Each number is 128 + 24 x the weight over its row's rms, rounded and kept within 0 to 255. Layers, rows and columns count from 0. Numbers have three digits each. The size before them is the row's rms in percent of the matrix's.

# layer 6 attention query, 128x128, rms 0.0977, rows 60-63, columns 0-127
087:136153112170113147116157170110137114184155116105114056108156106123160073132141109095121136149130110147092155113149088125129159108117125120124113140123160098151131141131128135144170125098150118153126083090109130132159112135132153124145135129144102141073124125203094162115162111100088109103139088155119105134123111124130111167104118124149127130121120139125115136127174132127085147157116
101:163149153119149128123101152103112185107125139078142124174124139112088134121135135133102153086110118109104164183116103148104134142130181152114186131138115152126123131097144110113163129143130138101111149101120138115154103101094128142131133135130097112157096087161147113151160160136144130127153142165125178185145075111139119126131145150134119151121143110104146124136115127136090063136128
082:091049118135166121089129090114160132142123147148142146140126120144107105124136099147099117134156151127098161070127114097136152142102125127087103080145110160142144143154112118097138154153128128174133097124059134163141133101128139134117091130073102132121115130133142130146184108109109128106076108134121131115161130176160119121125105137143114157135115130128151094131121099168122119136136
090:134119094132127137151180122112114115118111128135136114106163162126143083144116153140121142137136113153151148117102126147147177127135128151145086130101107083148126135139131114061139135150105106131163150151141105115119160143111146175144167091134058167144127106115143159116123137156118146112149111123119101171112127154087108165125142163080140089116171112146102148098146081098137145128146
# layer 6 attention key, 128x128, rms 0.0982, rows 60-63, columns 0-127
094:123151134199084117131147168113157128194165127106122080127139133138163061129131088113117168117145118142067135121154120124133138122121122106149163138099170116126128126104150107134152117106135137116143088130105134159155112129133141091129123100119088141116144146184100133122134092127134119146158100147129151104157134139156099163113107145136133133102131126091102121158164121129095098163123
081:149190120132079146135138138088108133141139168090139118167123108127072091116133101152127149086107135129098165139132125168114114103121120131117113135130135125120141148125169118129152108127139129145141171108115139128116086149104118174142134121138146110136118125105135139144163148096165126148118147131109126142092087120158116118139146140182176165082137172163175156175124108152094126159114
088:119056082146117131111123122130129139129114186160137151158124122135098140129145087159129125150161140131103184074125123138132170111098123139124144122136107163153148109116162109095147129138138127179094083108087131126151148123113126158104115095102134118114105151136121139117150098087098118131082107134139166138144156166161105151133121108169130158126108149110144105128110103164092158129131
094:135092098128095172129153125127114117135076158135130144119163143140126103172124119143147146113125133150150159118081111155134150137110110127112152124126099114156115132147127126068131130141084120133133148187131091145123145144126121154086137096134083136178136122106159160119127138151130146121144095134109130153114131174078136147137177137063171158131135090159132124104139087092111147107133
# layer 6 attention value, 128x128, rms 0.104, rows 32-53, columns 0-127
090:157127133138167160143155194101124154145142134147116111127113111138124095159147146147106112133153124137153176090103106161133120098152160105125141158145124146114136153144140168133172156125166156121133086110123134172099152107106122127120108108124097094103174087139063128124125098111132103125147131146129122119115161098113163102110102085150180156111096128075120106145118114123140122144138
096:136141150126123116081159148126084130135106111092131159111116125108123142127166135129146101108127134147107120065112126120136120108122132128138128130091167131122138152121113113138140138121155160141088085136128120093126127107168131119103117143150137124150124115109133114163155141123132101104096112136156160136141073140079112146173191078090127088139137116085122161148139155148176134151049
095:142125102122124156104111180119146152114182136095090126136144099107132137123131134147158106129182156166155122134097132099087079117137129143159127122114122121156122152119127121173141110122069121113121119127105128118121120086148152125149151152100178120099142169105086116111139135104131141124134151104102118174095160142117088121166119105157111085122090100158138085148121167121157140105141
096:127139105102137146131153132120122127096143109137118081093111106120142143074124083116137111119161124049138137136123162140096135117094120139073137114096081121110178131117126098108091092110106129125116172129119111146108131155133104103123129071112131146110162130092166146168158106130137099134160158098113134138119102147152145118083135142159139110093116128129170120132142161121092099133104
093:109131139130117117152171125094122121126145110108151128138177140100113120115156100138119180145123112146092147156159169154138120139121115089093127088113156145105118155123124120117112116150106143095104133147163126110134137110079104138118110130164139119123135113086080093164082141077122162116141118128158121103105116107193159128102101091155150109153119097117153137101132165144143120081169
092:102118100144099139044108174101129082155149159116128106135142119150111123123139157137108119119111109124105089139100118136164128116154093122147124118151092119141169093110112102131102125146132150089143090131158125104190171125113118092138104123175117125146103128148158101134137092115086098135165102123136154138120134083132143100120114136156091096119125118125128147152149137122085127172142
092:126116114131094149159129147123127152117102155143112098109101116092055122176126147111155170143141150105119089144170134130144085133104109134100152172103133123093135131145140120104097089135123116122165082119157148118147154108157125109137132176113107148106150152108139120131099161113162154115150122159086150129120126131085135149136151116113121144131123111114164061141104121180138137116167
093:151118169099150142124168110175103126126114130118137097110119135168099124073140154187160140093116149133131128116143124136112121118103103106123131135124127083113105108137154157164084105125107116094159153142140052145125111156163161182139112131109140102116130119137123120103142118075149123160162179128148070126130107114138170122126151148128101145134147126134114124118122074139136144128124
095:161108151108097118154123146156127116132100107133105079119114139146093076115115120097092129155114116150113163124087148122143138129128168147145112118138122108154133112082093131107126134100133162143146109142125080149142111126103165101118091122119096148102143093124162132161102103148112192077112119125136119137094158139155107154127126111088157074106133099147130129070130103122122136085111
095:143151111130103105138131108151122106130112148164120127116126130126111155138147154101092125112117119157108149113105114096149138130109127129148135157084121093106060106146124125126101131165111113134139139077140125162107122101152139096106173131122108124155119164106138160098144118153063074171150136136146139139073164132164118134136132155119121190135122121093126154128182116126106149073115
098:142102098110144133170138183130155095105159134135163126155142152092133116142153135134139101095089159081106109119127130093119104142140103138106111169085104125146104140088124151110119162129145165144143122105105075094113137143137157174131125138138082117165181114097149135122099179135144143127114119123159112114118147147078146132147156132118103130088120127140152159163153146117105123095124
090:147147114121132129177039145099104120143112106145121106066101124182137105161132140143114153134120120137130147120166140130145106122127104136152130098113128113159114120114111117125143088120143098091103135135127143108140092058161141117156134127108138107163115127122125120142150108089134097097120146148109089112114121104152090105120115153157109143092111152190131136155155142161171117125111
092:129119119116118147166142110072094163151139113140163167119119140108124138136103156108133080138091164137154146173085177145127099105119135136137131172117101121170134106130140103144130152148149139108103152154118184120137141132069147140183155124108129166127109181153149157115133154118159129126098146146153078108140136136134158131102116116148130147161155159116153125117126101138105136133095
097:121163153110147133140175175066118136103100121111122118139173136147167147104102159155133133129080115134126143135110108128139175126099127127137139125131136119096159139126083144078122106106130081120147126146113098143119150126112133091155122155075130138107150108116147134100094123165168111127107128083069090096131120132152189127150116139141093135131169142134129126128117134140160125169118
091:152183127136117099162129197124142110136143117136129164143125122163134146092134072140151138118138107114192131161146171125131109090126137122141134063130113125145143086108134143159114166140109175108144111139103082115165143100123122162140125107145125147137153124139102151132138156114115147124126082139089103105163097093141086143131139121127127149125147073107115142111135131137146139081120
096:141170099092120120107081100167109156119148129107126145134121128115082075134115126064175114124159117117163137086127149104091173125146105101140134094122115127150124161142187109115128130127133145122136110173085119102148153111168108082160126117145136124115148075126122113104152138150166173132118124148130114130095129117170120069138089143130132113135111118137098121120139134122131126115121
093:101156132123160118160157146165097146117139112130099122122151102135161170113120160151110139103153123117120077125140162099113132147099126082181122125084138116166147083190118149116172119159151133125115099088109099145121138134131103158144146087105123112104134101121139133129132096144150144157123106135133143158091169089094135122103115148130092108121107150147086155126131153141075122141144
098:153142114123119144135147104100143118107146124077167152117117097130137109129079123104173083086088138163120128093111152143117138121116105084151106138138181122110122123146151131117085112128169128116098162162121100132097146147117120128082107141120132146079132136114160103099148108157088095105108100110152126127128143071125110122084141164157134097122108096130151123162148116135129155094155
093:149146115162115144111131184116137145176100143139135103178101085121132139158084093094182137157152127126168111090123084127112155149121142099082110131134128098123113101129117125123111124147165134110147169109139132145098140132135096168123152135106101181132154119115121129159124150138133077092122119120127126155109125136152144138146073160119134085141139102162140175138140081128123120119112
093:093097125097144116164153103103120120132127131120120170126126145118168144147082093129120155157117127152163139116126135064147138110158115078120119129120109104150123118147116176133141135074099096100158139102162136104156149130134099140132162127133098142143141147126159153104133090094169090101157156135129126158103131143075112159149147131125118139096132118087177137107176156114140097130142
089:094128109174147147132127115095145113175093087131171110101107082120157096148146163101125119117139144113143133164110112110191100134149138104110109112159127131087134113144154181112130141116108116144090127165131097129178129141156126137148165084102125120147131115168133118113128165102110130155078151117128143187148113113171128105113110127127133124109130174152102126105148152148143121115143
089:109106114102140163151118151135156136124102121100149135115159102167128156101169099169147159139137140151136144088128112154135131134120112166153116094105127114138151170115069110159167102158148144117126171143142131136172137101095125128114183112146116161159160121131173119089120134159153141094165148122134155135071114103115135152123124194134168116149142126131111121124118112134110125092124
# layer 6 attention output (transposed), 128x128, rms 0.0885, rows 32-52, columns 0-127
094:140123129128163139142150190092134159147139115170113118125101118127138080167132155127116110102161097139141148080098099146128093114128141100137164134149115144119142145169143164120165151134174156125147088121140107166090126102111115130095112106109101102115155104152087129162121097141136107112138124157128133100124151112118138113103086092134197163106095137086133112125128099138151137129149
098:135125143133130129082141124111095117130110124100140149120119126117138146132165147137146107113132131145120123096088139113144134104108162139142119131093162107117129156116128100130136125113154167137078073128132109115117117086170119119110105137151114139161118109118136116174157139114146121105074116138170152139125066143103109139181189083088134092149121136092143162148140165125165132163073
100:123134095112140143110099194129128144120188150105094138135132127098144154125127143129160093107184136157115115124099132097105096136135141148189177122120106125133096158135129119171138111127088123119127113129104161124111100095154151139144150139104176141116142157113103088126143127109121148139131157107118135170095153144132101124159121115129101081107114131171145101142120172125174156090137
101:126134122110136148137134132113125134078159109115112094085117102135145112086121078123141112121160148054142135147134151133080130118103109143093153115106080113114184143128111098135103085123117129117090156136110109152110110173146097111120113089120134127126158135106169149165156116123123091120148133111103128146124114149155165121090137163157140134083144124111154124120145164138092110114077
099:127141158113138117139157126091119126118130116101158137136169139087093126124138101127105172140119137132098143121145154130152117135121081088096135088114136158130113139121110134122108102161114147086096123152162140123137142123084107141123125141172108132121141106105103109170089145091120170135137116118153134081124128095211153131105127087153136114156124116136169133104120162168148128068160
098:111102102144128139061088181102130105160163138123146104140136118145122124136133163148111112108117103125110094124110087124164111119154104117139145125161114117116155082113123109129104111164137146102139074136153122091188179129118123079131113115147131139129100122141166095136142095110080094147167105138140133149108116104139137101120101136148119087144137116117139141146158139121092115184152
092:119127118164098141146127149147129143128116151147109092102112117090067118178124158123148157150132160116114085158186158143137094121115121157097121174111108128097121137153137103111095074130109110126151086139160135133135157110139142097130160169111102131126169142097146123125096153095163152108147131151095158140113145139092127165130155128108123139129130117111156082138104110173134126110162
095:155123157101169142132165118164126123135099127108142073102123144169105129079126161189143138098126147131132144105138122132096127122077121103145139138141130095115109110135141152139095123122106134113141118145129074124098131165149166184157120116115141115140125107119106110123123117056143132158167168113149076135123097118126155128143122144129087157157173111121107117115123074141137127116113
102:158108137112096135150125129145132113137103125151109080145122141142083111121119129117103113147105114136118135130101141120152141121142160139136127112141118091179119117089100142126134156111131151129141105124148071157133096137094180098109101117116092147122151105122169122176105114131115196086110114132131123134110160134151110167130139109084182089084148092136126140060127109130134141091106
105:143149124141108100126138101137122112136122138157128122122118129106108142116141131078113135115103115136094155131123103092145131136120112123165122146099118102107059106132119118114115136139110122130136142088135134173112114078140126108078175133113117143149119175101130175108137110146075066154149123113146128155061165115153135132124137135115137190149133107089124144112185113147118139081101
103:123119114118145120166112176132151114140162158107161106151141150089145128150136124129119106088089164082092106114122140077115107148133099152103117159091124128131103133087139142117125158134143186139164132099091079092116139150127164162135143120129082121176168120118140134120108174147146132126134146145152129090124151168094145134138142161116116145110113098143156148154140142096123116092111
091:140171123157133145184054151107105126150128117131098102079113132174126101164140142140123140146110136134127155109142152135147135105151092146150123100125135138161086134117110138134146093107120113093099147115113142096132128065151136110169156128123143109162123125101108125125153119073128110100112134137109094147133132095129109101121116145168102143102098140195123141127164153168158138124116
098:148120134117134131152142106073092155157125103149158145142121145091132159115089140102145082131108150134167153185097171143114082111104153143137115169136105133169134102138126094131135160159139138103098128145121180121138150124073154130168165132099111153127106174156140156140128150126136153111107153143125101123146127132132170144105117107140160156164149158130174141126132102127132138136096
098:126139148125141121124168172070131161109111136129127113146163124138160136115093150131156147129080116124121143145125114128143167127104107132145150118127098133095160138131076143085122131096133099112132116154120081137125123130122143076114124112066125113111161113123151150101097148157163119132103108101071095075140123114156175139164102122126087139136170148148104126144142146154148142168109
099:145196124131115109142132212113136097128140122145134141142124109161137162118130075143135141107141094124188136150131175106113101105123151138131112079131108114141136090114145142155094151132101172122147124149113076100177133090131140153150131096128123155138142120151112142132140135102118145124141076153084105108152086112123085147144117125108123139126134083101131133107119125126136131090121
101:150165099106135124127081095158102144114137113108126142121120130092091080128115121079190110140144125106150130108164143094107153122168096091134104081124130122158131145129191102111126106144144137124140101175091127107145144120166124103145135103134156104100159074138124122093125143145147148138129108169117115154088136133154141082146075140133131104140131135138105102090144133116141131130120
100:122151136128170120135168140163099160112145094142083112120134113139154175118129146152114140119136122130112100158153166111116128158117163071165069118094133118182126097173108160110148119174143141130111088127122098151126151111152106142132157095091107106112113112120143135125124109149155134147141122132132148163101175081117135114110116139121118101119099148156093173126132160119090118160127
102:157153092156153130117139118101153119095125118079168137138112083133113130123091126097158079107079146162097107090101138127127152114130103095149107133154175123113149135147173133106081125125146116120086169144134095134103172150116108112073109128107120143091132119123147079127141114139100114102120129116136118119130145087123103113089162160152129099125100082125148119158136121107142137111156
098:135130106162117133118129172130136154185116131129120105174093090114136121165079084102196151167135134131155107111118094124110133128118144103087155121135134110140124117116108129144116129138169128098130142102145129155082140136126081152102150133132102166128155130125137140151137138128133049121123128119134135153110125127160148138153063151113129101123132111176141164130155075136117139111108
089:095101135106149100173134108095111125140127137112127153107128140109148155122085096129126170165123126142142136132121156075165118110140126052144150139110105127133137093136109175134138145091097108102163146111156147106155163158125113130122136131105123123126143150142163141115164115092176110101184154122120142154096108157079100147141138127146120148097120108084146118119173142124149099156128
095:093097107160126146126140108103153114182119078120164137112091093115156106138136155096135103124144162104134132163101125116176106148158124121106127093152124108110145137154149162143135145110097117113083142187126087141179115126133112142149152098139126108158131134169134123098128171112120139177094113143137140186133125112168139106115127107112147140116142180156112139112144122153146113113159